Weights of a small GPT-style language model, trained from scratch on English Wikipedia.
Training: a variant of Muon for these matrices, 358M tokens, 10923 steps.
Each number is 128 + 24 x the weight over the matrix's rms, rounded and kept within 0 to 255. Layers, rows and columns count from 0. Numbers have three digits each.

# layer 5 attention query, 192x192, rms 0.146, rows 0-63, columns 128-191
131139129101145137104121120112145131134182087161137119116104098133158189145158143125106117103092143140084153091114132146130079142142145083135135128117142118152105089138121117118123135140128079
107149177146083149148126120128132127127107123103086121124087122129153096115124164096162155118102155198092088080117133153124089072128111151146127117146117129074153107100122121147158146117143087
123161130135161090113127115161131132148111146094170119113140135152103127194132177123147166105149127193152082137112165127113113083182133119134097122116140124106154083143118148147099111109100147
081119094169086160130131127166156140077118129146116088120124175165122146096167108132120128143125059114125116173152113096115111133137132138136117173066141135062172115116103116104153146182160132
090161123105174108132108160127122096106112115119177147130143200107136121090112122089119131131080143083124131202129163078159176105114139076154089092147126126055140116146139124146114125122109091
135045129124146181130120087080120154094134148130094151111140145125094182134106119127127111096101131104132159146153163126128104132105134148112129085166114128176093165154153135112156139136079147
154134139165128119161107165105167159098154129160107149159123103148102106097117113160134144151088137151143163107124115147150128105113142129139087147100128113096149145133124171118132087057078126
093116115132080133122115070151132064085111125079088136153075154106122108153146155092151171119163125057142136159126140122139077128118128133114134101171180153136143128126121105151129169142124157
144124152141120135111153103128140150133097145127112112142155147145129137101133084154150106114126094163111121168112070176135157151103116119119148121134127127116095120087164083126125136154154137
110158165108102091137149091149143112139158121145153145132140142126128135187038115173135162135195183171123164102100131154165125113137131162087156132101096140139150143112174108152148134139109129
130158120094127089110097120135128128128128168106166108116130127101145139139105160146143147124137137149143139154137153124129147142161117134068121124120140100096106125095153083144153083110141105
136128151143095112111102081102132105120140073131086162152146088106131151130102125149109115170109078072184132144136147114133119115101077159081127118187143064135154134130174139140137095120081162
105137121061164138126135146110105154126128188160127144140137132138141102136139132131110102153149145119179148145130084104057153112085121126154120099133090162103165108150087133111125153134098086
115135121150118154142121110174136083073125114126124167095159132072110119124119138168119130077122154096138110113158175125107054076161156138167116090123204133094155138106145125188080116168176136
142197128116126098089092143139109149158115130093189096134100109132103105136121105143151169127093119091143113162129112113167126172136132092122147168134112110136142090159132160141166137105100124
134136120109154133136133112120140151128128164173107185083082204122122119094149134103152113117102099090104119127094119132131074090120134166137127111187150176149117142113121118118133134147109131
118152112174137135150126127181157103132110106086154100150094106133159166105103105137157110090107118126158124125119104156136112086150111163120072140133138160127149166107138120146129097118159186
106109100114093124123131154136085109139173169066130107158152096146150146145161090118145136119119121104139076161132093129113155153156143118162120074150112159123139102088076136094071152109125138
119061098151120080115135101123153145158137137120129114103118065119144153096088172158159129132135152152111175119136146122121140102071158111140143129102127100135124171178123129140176141093138090
098110157113097105144113208106107130142160169122148135130160112213100084132161139128097155113112134108156145138160089124100154186160115113099126123117110118148164133162109160085110132071074140
134101142144140120140105143106108094106133082117130127133126106124145119122110088135092138164122093094108080110101115165100123146110126137101128101134094090151108145126109102102167126072069145
106126141167178141102134145111119123152151092141127130135135120108131128168123147076152096112126111112107138125170180146151119137187149098102090171203128179127112116149093098121139108137164156
147132144153136118152149135141116164118151192117183136123137145143121117130103127125102135113161069125083080163100088154089115141107097173120149114140099136143125080140149135136117120123106120
095122118129120117124105163115178114077108131122163122142087116163137084133135106125078131152151115166126111123104098136131138161110141124101143065134096142134149093094103147130097115119131149
151153100164147104118122106130110146143137166115129089155107140145146143141166104114151131121110114035146143109129142158160152121114089117116103087118074153154097136164138117122160127149121147
138140128152133136137125084145155142124133157127094148141105083124100132182130173104152131097084145147113136097135194128134115124176159078131080120097157122133162113131189152140154134148130141
127074091118124146135135104099161153145135112155109117166104162143126128076159108174100124160116137180081119083143096149111145140121104152145165111153049121125119127149120106139146145092125128
087118088125141148158149142122110133052111098097124133123156144094153133086114087139102106134141130053118135125110080132114177146115120119147156081156101139125123091131149104156127136169129067
134140140123107112107094161147121092128137127123159093132165126162110106134114113158099148105126113133111096120151126154105164106174150114116144183120120106139117129129087144088090131102119136
120097125200115165126135133113090163118097122151094150147100114121161116099181102154138083142123118076146126095109122124120068154138125104137109113084116093126148144174093129138098183146141157
107101146086131138166120101082113137161093096116097107160141154099112124116144186204145122132134172150119173118105167096138136091110127163039125112156141134126145128101153144077163154155065124
132102123129142105167129190178145078110128085128118114152146118100124135146109139148129125129128120154151135091132167133096161127173164138089091167141148075185117072135110141111149110109109119
147152142121105162120100137100100112112102130106124139118139114104117119105146137141123117105102118105117146110132145144131110124114128097106118128155155127127105133123103138136153125130123132
097129115149121117128136120137155124152138123132158106155135117147147168145139113107120161130103147139113109120139108129126126109117102108124121139123130141137154105110139129146140136097150137
106167156123129123101097143100081126136104113095156156112127120090118104113129134130112125132139167152098128102119144151125150116151126104088129135109138126146112130117123143107106111116110127
142124103107112145128123149105102105108112151097129127120136122128097116122121120135113131120125112116131125133125141141147164124131133122102114114155135136126103111131112140106114119133120121
137082128127107156146133119118139098141130117121105099148134089159125133123125115120108137122111145117123133115144126134137117106135131124118145138129162135132127126123105138136137158111130146
130116103131166098148146126108138139176117117120171120139167125141123133102091090136162132138170123142175126129145142129158104131152152145102133161133152128138099143147138124118103080110135127
152133153155139146131102139096109102122121138118128149131156131101116103129151145122121121126093161145145143126112133121138113150096142087130153143131125137123090105152121151151142141100085132
162135170121136135144129128126108121094132132112128117133119137131105101127124136133115135115129114123105132109119132122125132135137110138138104120117147092123116105129098126104133118120101144
183149154125100147109091132116134116123121115125089107133122105156130102135142096150081076105122131126129166119170144147115088131177099144113140142155165134139138112088129139182150102146118152
080159111138109095134112153128120136144131153147157146110119145087112103130147130134138139114110136130141116125088107120140185132131134136151091114147082108148127116130119143093108140117113117
122183114131129113097126116135129138174132095165102135087102117114154140153157148149146098110129127147118139085140155135106117127161125143106086128148139147141140156080115141116127121154142134
113107140114092134123126114153137137118122128142118095134121132155119140139142151136108152124138151125091131124139109145094157117124136109141141097120105103100158131121165150117149164130144110
140150115090109124106104114121114100130139143151119150099111129105116112122148134144114120127128146119126146119151131147116154117136140106123128088153093151128143120131150141130117143123119109
172166145109113163135113114111142049086136191142127134138121127137073086128165135129091117070064155124114147117162129120137131114121115109135162109127129139146139150158098139120137145073131107
152111142108105117130124144121169131102112129128088120140120104130113137162130124123129110128129122126132126130142145122136141127134085159135098112145142122143128124108113126146124119137130148
113111125103132096160158125127160134140127120145119148131147134134106132129097100119135150153132119135144115147130135131146133125148123160109136098139117116158125143139131119140124118136124141
104136150154117105128140099120101151151122128141142145139124143125127135109160142123127160114099132119130125106126099122122105119106154106106155121100143115132125154140122133139138164111140139
150159095148148112118088135132100124162128127129142139136142128133145120112151113147104122119119133137158147110124148118125117142135132147108118132111108132166160131100160138156105123120120131
117133139126143130117142123130117145126132111135138131100130146109139137113125145121128153146146136115110112118116117122117109123125144141111148120085121111110129155129133137123131130143137155
114136103180128125117116175169140101150145130126151109125123115133145157151106137101094143144149151151147099133103130114125163130091133122120133158107124162125176115126141144129121139133134111
105132115134115107129123112127159094152129125147156125126121124152112116124139148126082133126119124135105121133114129145115166103184120136107142110127135130141166122139121132113137138122156117
129064126143113145125141126132104133149140117138178105168146108136126169110128139119122148129128132126126129125126101125090137140070158099121178158135104146117130126165139140150164155124106105
128086146143123111120163121137102144121123122149120110127130134131146160116119133114120150137131120106124108149126117104119131142085175103118153137145124159093131136133134106147147125124131108
142122117099101125122114121133160101125130119147098112131103119159147144142150128130097101133124133118124128121128151109116116125147115155130127100164137168131145133102122115138120154161130137
120157124140163126125105127130087115170129114148159132122138139087115114110137122147130116121128129114110138115104105112116156121142136126124124134108123117134137121146116133079129114127122109
141120125112141132105132138149130134119143135132117135114133124116130146131138120136131115135138125113159136150122134115108128145110139125133142138125100146125122124144147119144126124144119100
120133113141148120158152101122139122124121120129098126122122125127125128117114113127138118135143122130126149125108150106146108135139121132119121119152161138153134126113133109136127143147143129
150168136109107123132110129146129120112107135116107119143126136141103122131145117156133125114110114124106113136127151138113145125149121164152137128078131117135115115132105130126113118135104145
130137141130118129131088168120133115147118145139147109149131105161128133134123135145107125125102140136141103117145134133136144120115116137126134159126130114139107137128110130124124130122099124
134102187105104100176175124147141156093112102114126112152151141141123147138116172088148164159132104113087107152140103136146109110121123141141132108085142083100126141120098129128155108127134146
127107146125110140121131119150160111112144131147109110115126124143114149142134173113121149133107124118103144130118101129114126107104148114149141103125154110099151154157126137121148157140158121
122138100157155111111157126128132128149121145150131129130128126100135145136113114112134133132119127121140117134119139111163106150089140140098132162106142121141138126139126103139134123113141133
# layer 5 attention key, 192x192, rms 0.136, rows 0-63, columns 128-191
135101134154148137108169063159140150093164130123110086098147117129175109103130151114133147132111125152106159129146126157142098118126140075166155138105090113091173132133143146162149112137084134
118138178128091103104134111129131147156139104145112148162101124146145162136094081098144111150129097137115115127142090166069130100138160162121125178107134157083145116105150094142137125101069153
123151088118145125107129102144127125154147172176123131119102109116119152144129151110145119083158169166134116098169119092138126145077085116143180156157062114141095105156128119121151158156128122
089142143096161171129147154149151138144089118118164085138155108139139139131130131169133146139163138108154119103094158130154134134125152111061119129143162118148076128160147142083146141110166143
152134170130132124142090085135135109109124138157138152129123140156117115088135107142093174181143111123161129106117095108095112157137124115108126122078124168103144122140155109114147114157144125
143133105120106117124140114104111106166104165163106087093139116091165090119145141110122112096099118117119124167114145119128106112087154084115191107115127175148161106134143118136097104118154138
126128089094176144156091111128137101125118148161180141110108148093096108177084123155119148116120168155123122151094123128135150174155122172065162143116150139101086094126121101104130153097056169
160133153141086146129130140126177125094093076087112158176146165110186106121093117125157113128152135123136151120148107094130169160153154110070153119132139179177127152162128102139109086173122099
096136119102176141164177111132123156148136128114197144110123158133084167112133161132140125082130143119119110085108137161147123088138115124127065117103170136148118137143141149142135098146112112
140135144185141084160111097128198108184121130087078144112170127171086108140106154111120106155070144106106103113135156118120156116083162099201107152184132109164107141132077116110098119113139127
144131098129146118122105136135067149150111165058121165121118153129119118126155125108119108126149108127091137081137150133156143141133106158104103098154161117142142137134123134153101140098121115
104110124068090103156132144146144150137127142169179123122148192116119159162120128109130171111146104163141116149127134136125133140148091132104143156149134120117115139117137113150092149172147135
140082119117099141130101098100147097208141141126100169145140109113131162152144153143119125057127167150144092139081117126081182165086087167186117091154182166167123103129144146123144125159087081
142148103122105111131091131079108110094178162160161120094072106118079104154135182102085154173170150164116131114149128153132132135083131126114147178134107091126139111113167113150142159103079096
106128145087150167124143079191099107153128156086142133146110155111138099176141086122157099062128121125143143112128116128127104140152139140144154125140084094130128128109142090208154133190177107
157155152126104118132109147090111117126134126160135120116101124096117137103140152169134116090146139103148121105123162143118130147086117119126088171115177118085146117164131132146083096150080136
065150098110109105143145127132108123110150149192166083162062172117098139143127128105126154137163126160114082119128152125136157078138104140111156154152118098131094141101174118098123169122139134
116072086151187102164162128126146136148111141098132140132124110087136174093144089075124117095121131113104101152117108129151166117113152131171095159127121125185130118156122115138094127138154119
088093164168094097124115185135087147145143095092111093098084087146172120136106184158150104125135135125135172133061104122123126143097162127162208121178113139149077153145108121118114130113116099
105106151074112145114116104085139114158093153133086130152138131111149138177140124153116106138134095187106162173087103126131119155136066154128081102201160167136130110139151080085179184151070136
093115168133091133144093113101144142128155136136132117148080157140093152167136114162097127111131107154112124112163144109133172132136083110086145111152154099126095168171115147123105171126112124
131135116120162148129128136121098118134147147130143125097122105086155142065148063128147140116094132187155158139132120110159122146139130146064133100133121141139117125127137108109095117108120107
098143100120147121078176077056073126121177120169078107117167128116135137152089091103075116129155126194138123103105090140107186153144090119158150130133098136117185167115170109134141194167085097
095149176083139088164134111108108130116101155116148106105070121135090137173136149167094094128134085156132135153165094096091133089167092159106154095117103146143122134114145171091114153105124172
141157112123123143122126131160166162130136142172079113122094087143131150100127084147122169095092112072112144147139096107117140162151143103122160127149102129143107071114108101114110168138169149
144130116122107143138106141134158125138126129162157121087102134135149121124152136149152113138077145121100116163168138081093112149097179113137108130143116086115147101127122082151141167127150126
082105142144175090130157129155105091143121132081086139137144119163111150126101118138112108162161080066118143113070116149144204089125108183153134132093149116114102141122108163100149103121091113
099152169098101126157140101082162123114138125121149144116101093157078123104124124165072186160121091141164161151087123137094159173148171121095093126097118169144133124150139170123124149114099118
144146107152143137133112111140131086126142137110102132136139106152124139159154136106105144140114132153116101101112131127141157126102119120123163099119120149148164161146120124140130176160121102
107128181079147132092084190081179123106126138160129128141144137123102106161139128129090125135137164080099128186109144130134123114120163111120117192081157056152101113137122106106138128154063154
141120173113119126075163133095129145136109122163145140098122119131162091129111140131115081101122126104146137137132140153121122092155130066131110149142173174110171123148147139118130113147175128
095114148072115080102099120122117140090121122124154094087122188111062104133112094168134130115085063152134154170169105157165167112145071150082120167184131085132087140147113089147113123092144136
128128132136126171106098127135122096115140128129116113123120125131108118146153134129095118119097136104111132114142117142098124097153129107132140132127142158134144119119127138124125134120131124
096101123152105128131169124127137127145133104116116118144132112149154151102127141148131154123127131136130099128127130148112143129115157116140140129121136139107120116133118148123131112127109136
135150130102114131129101125141127088128122133112099142144130110126121104145156130146117111093092148116099130116166127155114138091165123121142123114125143129146155127111124135121132142120105149
147136124121136131106095118124097136124122157122116141133120140107106111138151120104125114150133141116132130122099121127135125131142116140130122137118121136139147129100135112107123139144101137
113138128161106118106139107129120138149129128130106148165137145136155152135135130122142139141119141113114099143135119138109159115113155126146143159135127130129145124134128127159143127109117153
133127123108132133140132129103093134104108142122127145131136137103105091117120135153155118117142125123154135111124123108150109140126142121102131113116131144144094147132126134106141133097095126
120163123115125156099108131127118092103132134112139117116124125134109099131163116153119133103111145121112134135149120137102126123155118118125146127129135142136130118144126131112125121118134160
136149118120100128133116116113135088116125123120132130124112127135136109134157128138102110121115134140118146123130132127135148129139111109102130118118125148126142126124106130132137147140139117
127122123133123127115137114151162109128136110174104109147128115144143148150134162121112140148120130118109123122148142128101143101117128102144132125122136130103151126111138154145136135136140140
123162116141120114123106126105117138116126133130138132134116125110109108093135113143126116106093122146101121112143116133133120116174120127133134122114131137127148166143143117115123131127125146
089111113143105146098151127147137154137140119131124094141126116160138164125137135127107145137118123147128119119130115126112123109112131110136152141128127157106158143130141119139155130136150127
106106132136106111137161132155148121138130099147126107123126108165148168121102145138132144123127099134137113127107129150111123130120139118128109120143157108114143138116117144132138120167134109
134142125134098123120113159124136112133146128133101122128117098147138138132149129151099130128116132130129131133133155146088152126135123135143114099133120109130155124113127135136105144121132120
126136123132095152105096126137142095130125150138086114114106111144131115136157153124100106107097139101096118111137126150088151106152120130129143111128138152121146129117141139146144149141132137
140142126119116095141131116118149126130139118124120119120118129158136112119136138121117135137144106172154132121105125142130124128119127137140104108120115127145144135121133150133122136136116101
139125141119144133125129133118117154135116126113148128141126142113136126128128115118153128140143129111133138126104120139145110134137139128138111130109131128133130132117140121120125133138117141
097118135111134128121144116133124139150136122130121102154123111151129129139123107129131123108113131106101117113131096145102115110149130135144149143129121152104128135152155125109149123118125160
146128120121137139123128126121136123111105131126116127119114120131127138138139155126114102119130129113113139114141151116126119141127117128139117109152129145136145116124130142127116144140137111
127116135123142119146116149126134123138128141131118128143126123128130133117120118139132117116112116142127140119153137138126140142131118130147129136158143107125128128125096131145156106111135122
123112147123153142131162134126122150140124094145130119120149156133141157115104139122152141138144113129142106132135135120126130136089150145136103124131110117128119143131115131148120128148140104
126101127144104127128149112134120123154135132150108110166130107166162163111122143137130127106144143139117088122138129127096135125110123135140127129157141159107131121117145133129151138145130142
093120101149144127132163116112147137150118129129130117151132125152144139095102127104149129107121105135129108110131136155138118111135137135131111151120159133128109125139137117132144102120125129
100129129120153127138136147135119140132119113121137134139143130129125137103094102142144143146135129131144129125110124122132134143114141126109122142104123122112117135152143127112126106118111133
115116123152131120135154130163158129135139117137131106122127122133153164143118141088118152156151133131135123146124134128111144142097143126118117142137116143112142116126158116136129142149133128
133138119117103142122116125115116091125131124140116128136102113141137135121127140136115124100131148130128094112137163133126136111132110129123119121136128131119108128129118125113135149127115132
126119122133138111131128147129119139127116127123134147125132149115129115136120135070131136151156122114146111138101145120154123128122112142126101124110119119142125123119160123135107134130134098
127116149111124123126140130123124144144127146143123120124119130138130116129127136141128119123133129142138137116133110141117133118105138136129098125119128119113130142129118146138149121104115118
151145132140129133123108131146145116145121145127117115131127140138126140140134139128103125118134154118097127126144154124128143125115101139136139118114106112128152112123128123131117141122123115
145119148115125146113127121120127123133145123130114133134108129123137137162126111115130139135142125120128144151132123118104110145135128132119148130140112149121143122148136113128141139127131136
119118116131124102145132111111132146140140120122132130138137096152145135094118141169132126111116120150142109097150129142108130126127145116144120138118123097119113142140125165121153095103116134
105101138146126129138155126123128130148147103150122116129126127146160151126110123109139142135119115132138105125122121134101132128126141140146129133135104145111127132123133132154146140143144110
115134140113134134139114140125119143119113138134131133128133124125096102103129113141128116134127126128119138135117119124124131142129121133142129109110112118124122132139115141091128119115133133
# layer 5 attention value, 192x192, rms 0.134, rows 0-42, columns 128-191
120115108118119112126152135137139138103151140118085097117098119124094131122147168098156116144122119142146132112105149106161118108120156143163138095134131108126162146153146120140133169132102137
114189099130103136152120095115133107111144153143098124137173120084144138147144117129159123125117157162112117136154109154109102091098094110152134138102143101157141109116090091127142135079079117
131135160144100111134125135155132133104123104137142150134134131129164142113143147120086124136127112120096106136166155101117137173096183116111148134139165142096103100105112111128138129157153142
121129136099115125112113142155125103150143141111121148139116143137107122145084155122081139131127172115126141145178128143136134114168127098135133140131124118120109100118138104126140162141131126
100127136130146127092118098126129099133119111126147116143145138103127102118138136091144126122139117133107128134138120101104118153177096111112147137168132122130131127137094113096142134105152182
130162125101127113166138121139151105119144155109134193093134133106166143108123128154123127095148103089152115107114129126131129100113145138128104141136131089155171105125097142110133117111155114
094147148128108134118126162156135121160126153119141115148139127164126119139125145171123103155136144102146149142154115120134109113120131092125123118104133108132119115127156139130133104137109161
133120122114128176132125128134113147116129116140115136161124137102132146146125137108071123123137139093108131123132126130140155126127150123149114143091085130123149142085142149119104086128089130
125114112094165151127129155123145101129093176125129114144126105130133104117110121136141140103154161108104123123101122150161140101127150096130141170127151168148117120129125160125146137163133121
116143131138122114095109126123136153178118144132100112154136139127125120148116129086147129132134155126124123120134122107111125143144135130156111126135122129117101164108122132124090124163119127
148153083138125137119126111086102129145175127145129124125116145165146115095135145123136157117117130127133106141131095106121130087125115085125081166131153111151136087145111113138122113143119150
112135133102131133124158097133089087087157095161127139158158110107135146110099155151117158131125094126127147124163123131110165123153118104074112188134147090097160101155130146146137081125129098
142153125126119118107141138123132127130116146107142142099131159147107131105140123147145129100138114125107088124132138152141110116117168120118079140124148142086153108114167179135153142135101116
114100135116151130168093109124109204124123141119149113105133126143139137153141087145109160113153122131094153102140074117171126111115092113143076123051140118096126136121135124113147141128134133
123152153135159139155149116116113127132123117119095131093145118118150107141112111114121102106106130112170147120165129133126160146145080131093132131113118126098149111110126112111147156130116125
120116096171157095132137114133131140114117140097125166145117108127101141102126150086139120122141123134157122125132133131131130133148111160098121131129141117104117122114174127129147158137143122
139106119147154134096107118129113116123148126132134112132125172140107131127134147142149146121116118108156131133120131130145085108144137110111167119139163113101136108190151153142121168128165140
146122151129113079137143099133093145128073112134118145130106136124146131143143088102100145123099107106099088135136120148121148129126147098155116149147131128132136114127129167151121093132099150
153139131150133148093141106128111127114092162146132120075135076120125141143121117141164137081086142125088120134127156159094144117100111124128125099159101109133109154131122152125088098117134137
106126136128138131128165128122092142171137065085119142123135122100157127153144109127160146133142118122119151123153147104141121115137108132141098128130176145127144100144094102133118116161139122
118091131169100101089161110148138115111107131129146111151131107118140122146111142118160138169155110147144117136181171096098101118144142094124120123130100159132118168175109123145107126085127113
130105148123084149150114152136114141140135094091136136148126147123112156119111157137113120129116121126152143114147116144147156142131156117122125142082121113158146143097126115165099116137165124
132153105146109124116125102099090164130136154107119112139139176130123115105142092116124151126127138147118136135123121126114120147138121130143110125090124119130121121116163115135140103142138141
117128112107108155167145112156123150121129143109116113167122143097148123139129126130115148113158142169131118121196092152133141127151143152125106091114114154150140117114120137166134082091123120
112109140110126106120104097118103127138110102131100131151102121161146141110131104104156138154141109169104162142100130144145124149161151193123118125166129099129155120122143117113123119149126123
117126136110144161116129142136124141131142139134156146074121132149149129155113079138164070115124121095147118110150119123140091125122162132116129142104164119114100114130122139116128138117104127
128135083109147154137118108099132153134171128138121144105115154129137164098139160125124124141108139168153167100150127138113128142139126148125128092126095120147106136056110100138136155095132156
092142096096161100093109143121100156122137142143140146100121096149106141122185127138162118121079124139119111139104167133143116105095149142098162152159147165123127099156112125138093145123125133
132116139090109080142098139112127143128116143120133108100117144133120140143119180126137157157157095159126138131123110110121101157170098103090143075158110091110143135051119117136145129123110145
154129161141107117155146144171135118122142155123130143108113124117122118100131181123139112148119129109136126116099141165123104140124148128103107123124092110128150117141127133112137139089136137
125149137152091106112103147129132150120108140133145143143128142141092144113126159076109116175089072102156121117090128068118148127147141184162108150132100113164131160140147130139122135132114115
128123126095132167171137153130120133105147155143099113143129096140112161120075144159161105129128122150147148130124081172159063119104092133117084133124109113133104145114112149118118144135154155
152118169110120102195181116154135135144095144170155144084141112097084117066044195123133131116164126172136131166121114176179124084145166139184085136136118101148065152171135087103085113110173093
091167108147183165144190103094132158103070122150121126146060137103157101118180122107087093165194180122131136132102124010074057130177138130174105088135126206097131118073147123146139113170148165
062165135123142144135144179157110049131191132140214115143139151097175106129093148090116137092097075069133106113092132091104091192089057144174070134115095175153157122221121120099175172099076087
118080137095121148141117108184142140097217148145125077113140150142160108135103142105232112103093072112114100140201147157121077161125104096116110171142128107151102036229072126046128079083104145
099078116102103184120132089123096132053170161137107171085135102111188150092170147109129109112110152136157143082122141105127119163129106161132071126185088184122148029180097099100160137102081126
147166166137139069129127143109149076163109078109140166048113110109158187088145107164163149185139123122077130118161194126180133090106108057077104116132132126140161110131163139124114167089118109
130109130169164134168133104158149110079163096189099117095076061090100108139165159170143060109090145167123158102108107063080034168104103135156145111159121131071083148198136069118157189124158068
136093000079099087127146130161226135189077241132134105147092104153121105132145133085146110072128105157130141121130091126136160090125124117157116113065083155144150170127162103092097159148057115
101108060148166158111116152112180059132100185127150088194134167125135135131167068131128078161004070122151174041097124073168092147066112103174098143112136174119104101188148117159072102106070139
130117141128125157127092111109109206048142077166110089040096096107157124114141134143198147151091091121131129119058071208109075090067180110141099101102130103101162057162136111161107190119172102
124064122143131176086107111157044170089120149185121125103127095112194118122146120169120150173144177140146158101190155176065092177135106105160186108114095089136175112155117145112112176114156000
# layer 5 attention output (transposed), 192x192, rms 0.116, rows 0-42, columns 128-191
147122144118142168134112152128145112111137133123139143112155146106126113144129142121132126138097135130106109110107113103153102124148127096128128122103121124137137104124134151116113118130132134
100100157154144139138146133140123157132159102153121148120092090140102107116087134127133140151105138121154139120115099088134124159081131129141103107137093162125101123129128138164147129132095106
136099118128140153140133136141122109148111129132119130153159140129126136124142092118144128110138138086152147097104131133121131136136109146142096154130104132137110126136109123118108126102119112
138124083160155150120157095080160140109126134155124118128113128133171138135142112095148129142125140146144147113108146108098111123111157108093116108151135119131155143131128131155125109152137129
138129127127140156143151135140093132109144141145077136143134134106154146116129133134115122095103125117131104123128138119124150095108149166151132141112127123145119123145131117124136115123113092
142092103123115141130116142141133120144113121142154095155120117134091116151123107117130125140101138123126167166144123137133143132094101128119136137078095137114134128125133163117130134133125112
166153108125162106124148106115119140119118112127143178120117151116123143132125089095141149120146109119118119136118141130148146158103122139122111135159125151125129113115113113116100138142128144
140140145124160108143118145148139089130097126153139138147111110168104126135124129112125140149137144174127135153140157129126117131137091113134129147097138094113144109140127140143121149111134163
137128112180079136121114104123119141121143088118130115061114132074133144137159116120145100106112129135123150137147121137122122144114110131123099116128131128094139140137116109104133099143150135
118106151113166134127153125116115140124116111125129104112121114130131158126122134160121142107126109184134134115127133114163131146089138124111122131166128145132143140122114117130138111117107108
119110145121133099122148070149177129164144132136137129142120096087132170140118116147145104098143135160124149139102132160165141126123126147104149138107137115125107140098127132118134150140142114
140115141121109126122116106116139158151084149136097129109109113138103104164121106109134141159112134114155121112120109121174115168106155115166132110158112119130116136114106111114100144092112150
143161150137157138144104118144121122131155091134118103120114090119129147134124125126137118115148159120143146137106143154125114114131128151143137114098141111155102137101126108154102120153129166
112149124123131167115137133080157090124156151130135134141135124099102111129095111120132078122087111138132149146133111150101124152111140134104168109158097138122137135146130123144129121129120120
132152152124097097116131121121127123157153136101145138113102117132110139120120122158144188157104111145096116123095129126137155107130172127103126108142148138156112167161109162158135096139134138
145153125126129139122130135123127110142123117123140110109137147113143125163154131114115127125137127131101125092115122114153105115120135106129143113142138148152104114093147133135105111140129159
100128111132133144124163147130124122119124130129105150084114148122151137109170150111148116148123125115113086101127106122095162106094142117155120105146116196149139142109123128116100096146131092
128156122110108142114137153116125113130115135113166120100145151143127142112110136124149110144133129121139151153125140141087134149157137150139141136117113138089114161133118108123109144135144104
095153111148082106187118158112170114104130119101125106160124154150159138092147114136134107102131104171134108147135102120153117131133142135169122169091138153085153123090137128160086129119154128
149152135132081129128139104111120151123088143110135124137123143162119131132112094162118115159139112180106069125111127146114134105091120129089145080114100149118140133138174110137178149112117154
113152145096118160153132159132124149140106113109119110136123140155089123120132119143119116134106132096134141122041091161162158125121119131138111145162132137117135084116106110128125140136153110
119150116086131130116145112145151131117112133157103119134115129166141098115127085122124163103135138126128114137138123114140107125110125133123135148135129128133139118112122144130139142123134113
118093145125099100125134116135172101138113125175124124119144084106150093153127151162138145149119124154140137120155132143130107109128139129144150126120119130132103145140122126115105152136085128
149129141135108122119132147131132109142149128132124136129112099140104111150128141150130170096105116144142120129117164113102124140132149116109141138139117095128148077116118110099082145108171135
145163148109124148135152146152156146129110138142101119115147129124125136124091137134111118138115133086153124124157142113139097096126130100103136148112154153127118120095133151133090131148126172
135112125158158128112121109115106121141097145132129163130089122160101140107151154114110159151107141131114136147113124145117160184115117128112108113165108174147146160128133113135131134115108129
095087163135127126099132150117139128087122118147158138141108093095133099126150104132135151161143120152116145112103124092120144133096139132135125135135182135127130119144139117129114139130108123
125132127148132161131147079159131123155163130113165104104143139106186134141124123119132114112133128090121130097112089157137115134131128104149124087123142122101163129127098119113111104129137144
147141107123152158128160127139099163105133118103117129183077124108111104105160104106124094101116157154135103130131120135136131118140141152097120136088131169151143091115137135141110151127140145
108156122109154136108104127142124134110138128094120111138112126139103149124157082130140137088097133109152133150141134112104122128121117144150112137165116138132128145103105103134114141120106120
125105147116140160098122138154102136154120114128122121107151142119133118110122131127111131138118125143106139146161109138142135095107108119106128150125135120117165087125124137113153116122157108
108138091141128127122153065130078138092120154081140137154106142106155132131146145112119138139130152131131123142165146101145144119145129143124159118134130156129120109113151115115122129126103121
050090088127158125046065158053112122179096066086130132136130113173196069094194043119053110191078127156180112125069130091147090181052118141050181189086157178168137119107173156123121172128113179
135031157135057112121066174151119093140184151145150106151196118111087138119078150190174188113080102147113131086161092191151224121035112106119158210111102006149071139170147132120170134074116083
120066083097134120134157049099160237143099134098016174131096150157099127072127081151171120157137098187117163136204056168161117104147155137097133121168093096126086094025105114089085091166185155
127183120057119084118161160134078106134064124089116167161103168149123117136115083161100124135198181125160133134034175155122175055207126158122143076141130145124111159037170149231089199168147070
180187123134130115136103168118078156168086086139150079214151090107126133201067086099102135198118093156118106123124166168173184062147124150125100110132144092142107174087177173155134129155117168
082078119109098141084094207105112151144157179146141102196162115171068090094182100092065159119126120082188073175131100178040169233177183135134208078182061148165120165188095095153135094175116091
175139080114127116144126163151106156181137155095152103158147155184139081117104055150113231146175167105138077138181122195172169067138204163121150158071136099172165086065160203165067081087146166
167144220155142170100075140134034142038173056140134165133158103089139166112115112188115085138118133094152150148164167115068072148147130107160145177225172054085132122152105091160156083140147136
126140122086124109109157141178076179140140041152103122071114129095143078115091160096133198104255131134139098142161120204076103103220141147089126152081142093114118099099181189086158132158183088
118138116130166143157177126111194016209097203135143112193193132174165167183073118083010137084178140169126109177240214052160181166189068096089190168136077143156118157139094135101103085064142129
143168186099100037190169174128210082090101086099120138185108124162078130214134156058162106123106136140090051104081147104180162118164081164131091128145127140118120082114056096100108109099104196